From a checkpoint of a small transformer trained on Wikipedia.
Size: width 128, 4 heads of 32, MLP 320 SwiGLU, vocabulary 4096.
Architecture: RMSNorm before each block, rotary positions, no biases in attention or MLP, untied embeddings.
Training: a variant of SOAP for these matrices, 145M tokens.
Each number is 50 + 10 x the weight over its row's rms, rounded and kept within 0 to 99. Layers, rows and columns count from 0. The size before them is the row's rms in percent of the matrix's.

# layer 13 MLP up, 320x128, rms 0.204, rows 0-10, columns 0-127
097:59 55 57 53 50 59 56 49 42 63 48 61 40 48 37 31 43 45 63 57 61 44 48 62 50 60 58 53 42 70 58 43 46 53 51 60 56 53 68 62 62 66 52 53 53 29 44 56 38 53 39 53 47 48 42 56 57 48 42 54 51 49 56 49 44 41 42 57 60 63 55 38 63 40 55 35 40 60 38 29 47 50 49 62 45 57 53 65 33 56 48 42 60 62 51 63 44 54 46 52 75 54 51 32 30 54 66 42 31 53 64 47 59 42 45 59 69 41 76 59 34 50 55 39 54 40 58 29
100:47 57 42 55 55 50 41 38 47 49 68 63 45 51 36 48 60 46 57 48 48 46 58 64 59 56 59 36 42 48 63 59 61 49 42 64 47 51 53 36 56 55 47 28 48 60 56 46 61 54 65 64 58 62 41 36 37 59 54 40 42 29 58 63 57 50 64 72 62 52 59 56 63 53 51 44 45 50 59 45 55 45 50 54 49 51 58 64 52 61 47 45 48 60 81 32 47 48 67 44 50 81 56 45 42 50 48 49 24 42 60 52 44 58 33 52 58 42 47 55 61 47 62 31 38 60 58 46
112:42 62 51 43 62 61 50 33 54 50 58 51 35 54 34 37 47 55 38 60 68 60 59 63 39 46 46 75 65 44 59 52 48 56 40 48 40 48 46 41 62 46 48 57 40 43 45 60 52 40 51 44 47 42 55 36 35 70 30 48 49 56 55 42 57 53 27 53 30 35 46 44 61 47 49 54 71 21 60 55 44 39 50 41 46 44 65 61 53 46 54 43 28 47 43 54 65 39 37 43 30 50 66 47 56 40 47 36 50 44 51 49 57 56 39 42 60 58 56 49 43 36 38 46 45 54 41 42
097:62 27 51 37 73 41 29 42 54 50 41 36 56 45 45 50 66 47 35 41 56 48 43 41 44 64 53 52 64 55 45 50 58 46 45 29 69 50 52 62 50 60 54 52 57 45 67 58 39 34 43 47 51 57 44 35 44 38 54 30 41 44 53 66 40 51 38 39 60 58 54 47 44 57 30 54 42 60 49 42 52 39 53 66 35 65 52 37 55 59 34 59 50 52 56 74 37 46 58 60 34 52 43 51 60 46 32 43 55 58 46 52 53 42 59 57 69 55 42 60 60 36 52 40 58 48 64 49
100:49 49 35 35 32 69 50 42 42 47 38 53 48 37 42 49 42 39 50 35 41 61 52 45 53 49 57 58 58 61 48 58 42 37 37 34 52 51 40 51 49 49 40 48 39 52 43 78 63 52 43 47 41 41 56 52 48 48 68 64 25 42 56 59 22 37 47 48 51 45 62 59 55 35 64 54 37 76 46 59 45 56 64 64 40 57 54 54 57 41 48 62 58 47 50 45 46 54 66 56 34 53 56 62 49 55 51 26 59 60 54 56 38 36 65 46 48 39 56 51 50 51 43 68 58 49 40 54
101:52 57 53 60 43 44 45 29 45 48 44 50 51 58 76 69 39 63 42 49 43 48 43 45 58 54 68 27 44 53 49 44 46 56 49 72 43 51 58 44 66 43 70 41 46 49 51 47 46 51 54 48 40 39 66 50 56 57 27 63 41 36 53 58 43 30 52 59 30 36 47 53 40 48 56 46 55 46 47 42 34 65 48 56 61 43 44 56 48 43 66 44 58 47 56 34 43 42 48 51 39 51 42 49 67 47 53 38 54 52 44 42 69 74 65 42 36 47 39 61 50 43 39 40 53 65 66 38
098:48 51 52 50 51 35 58 43 69 48 51 57 55 47 51 57 29 44 52 49 57 43 33 52 50 47 51 47 45 53 54 38 65 53 31 50 49 75 34 47 67 32 46 46 47 39 55 62 53 40 46 48 54 41 70 44 60 36 47 56 57 39 50 33 44 67 46 49 53 34 55 61 38 50 52 39 59 63 44 72 41 67 29 63 52 52 38 64 42 40 53 33 42 47 51 31 68 54 51 61 65 48 74 40 52 46 40 38 49 58 45 51 33 32 47 56 49 55 57 38 53 56 56 62 61 52 55 48
099:33 53 44 47 49 43 51 51 51 49 55 38 49 49 33 35 39 41 57 60 68 56 52 47 49 58 48 42 60 41 53 57 58 51 52 55 55 38 48 66 70 47 56 64 68 47 38 54 47 45 38 48 59 46 37 41 48 39 72 27 40 40 62 59 54 59 67 38 43 60 46 46 35 56 51 50 26 57 72 45 52 58 53 51 45 44 39 56 76 58 43 53 32 65 62 57 63 46 43 49 57 62 51 67 42 47 46 54 49 51 59 37 40 54 45 44 53 71 47 58 40 49 53 55 65 60 52 25
104:76 46 62 48 57 40 38 55 68 61 55 56 53 39 56 57 37 63 51 52 54 72 37 58 49 72 64 42 47 57 45 44 54 49 57 53 38 52 54 31 48 58 65 38 34 40 47 53 50 34 68 59 58 44 37 53 59 48 44 70 39 47 50 57 53 37 69 62 49 56 54 48 39 55 31 48 63 36 40 37 30 48 41 41 66 45 53 52 41 53 50 53 38 62 48 52 59 49 63 51 50 27 65 60 48 57 44 38 43 54 45 31 45 57 55 47 49 43 42 53 49 37 52 38 60 52 52 70
097:65 44 56 51 51 35 52 62 53 31 50 53 53 53 67 66 54 51 30 51 52 51 58 31 55 38 52 52 40 49 47 41 51 41 42 54 58 44 43 53 51 57 45 60 46 46 58 38 59 32 47 45 45 50 44 66 49 52 22 63 43 44 61 55 30 41 49 52 42 54 49 59 39 58 35 62 41 64 63 31 51 34 44 40 58 48 70 66 47 39 43 75 45 57 38 48 56 48 52 40 41 34 53 42 33 58 45 41 55 57 51 65 53 59 51 53 37 44 41 46 52 45 83 53 44 53 40 59
100:61 55 48 51 39 49 43 40 49 40 60 46 50 37 47 55 25 55 46 44 58 33 41 58 60 51 68 53 47 44 48 60 38 50 62 45 53 44 53 38 47 34 55 41 53 59 37 55 75 37 41 43 34 48 56 55 42 72 44 60 52 40 34 52 37 58 45 66 61 32 45 54 52 36 49 64 56 45 31 54 48 62 49 43 33 54 49 42 52 31 55 70 63 64 35 45 47 68 48 63 45 62 49 36 68 69 64 61 39 57 50 54 37 51 63 53 57 42 58 52 52 60 44 53 44 47 61 40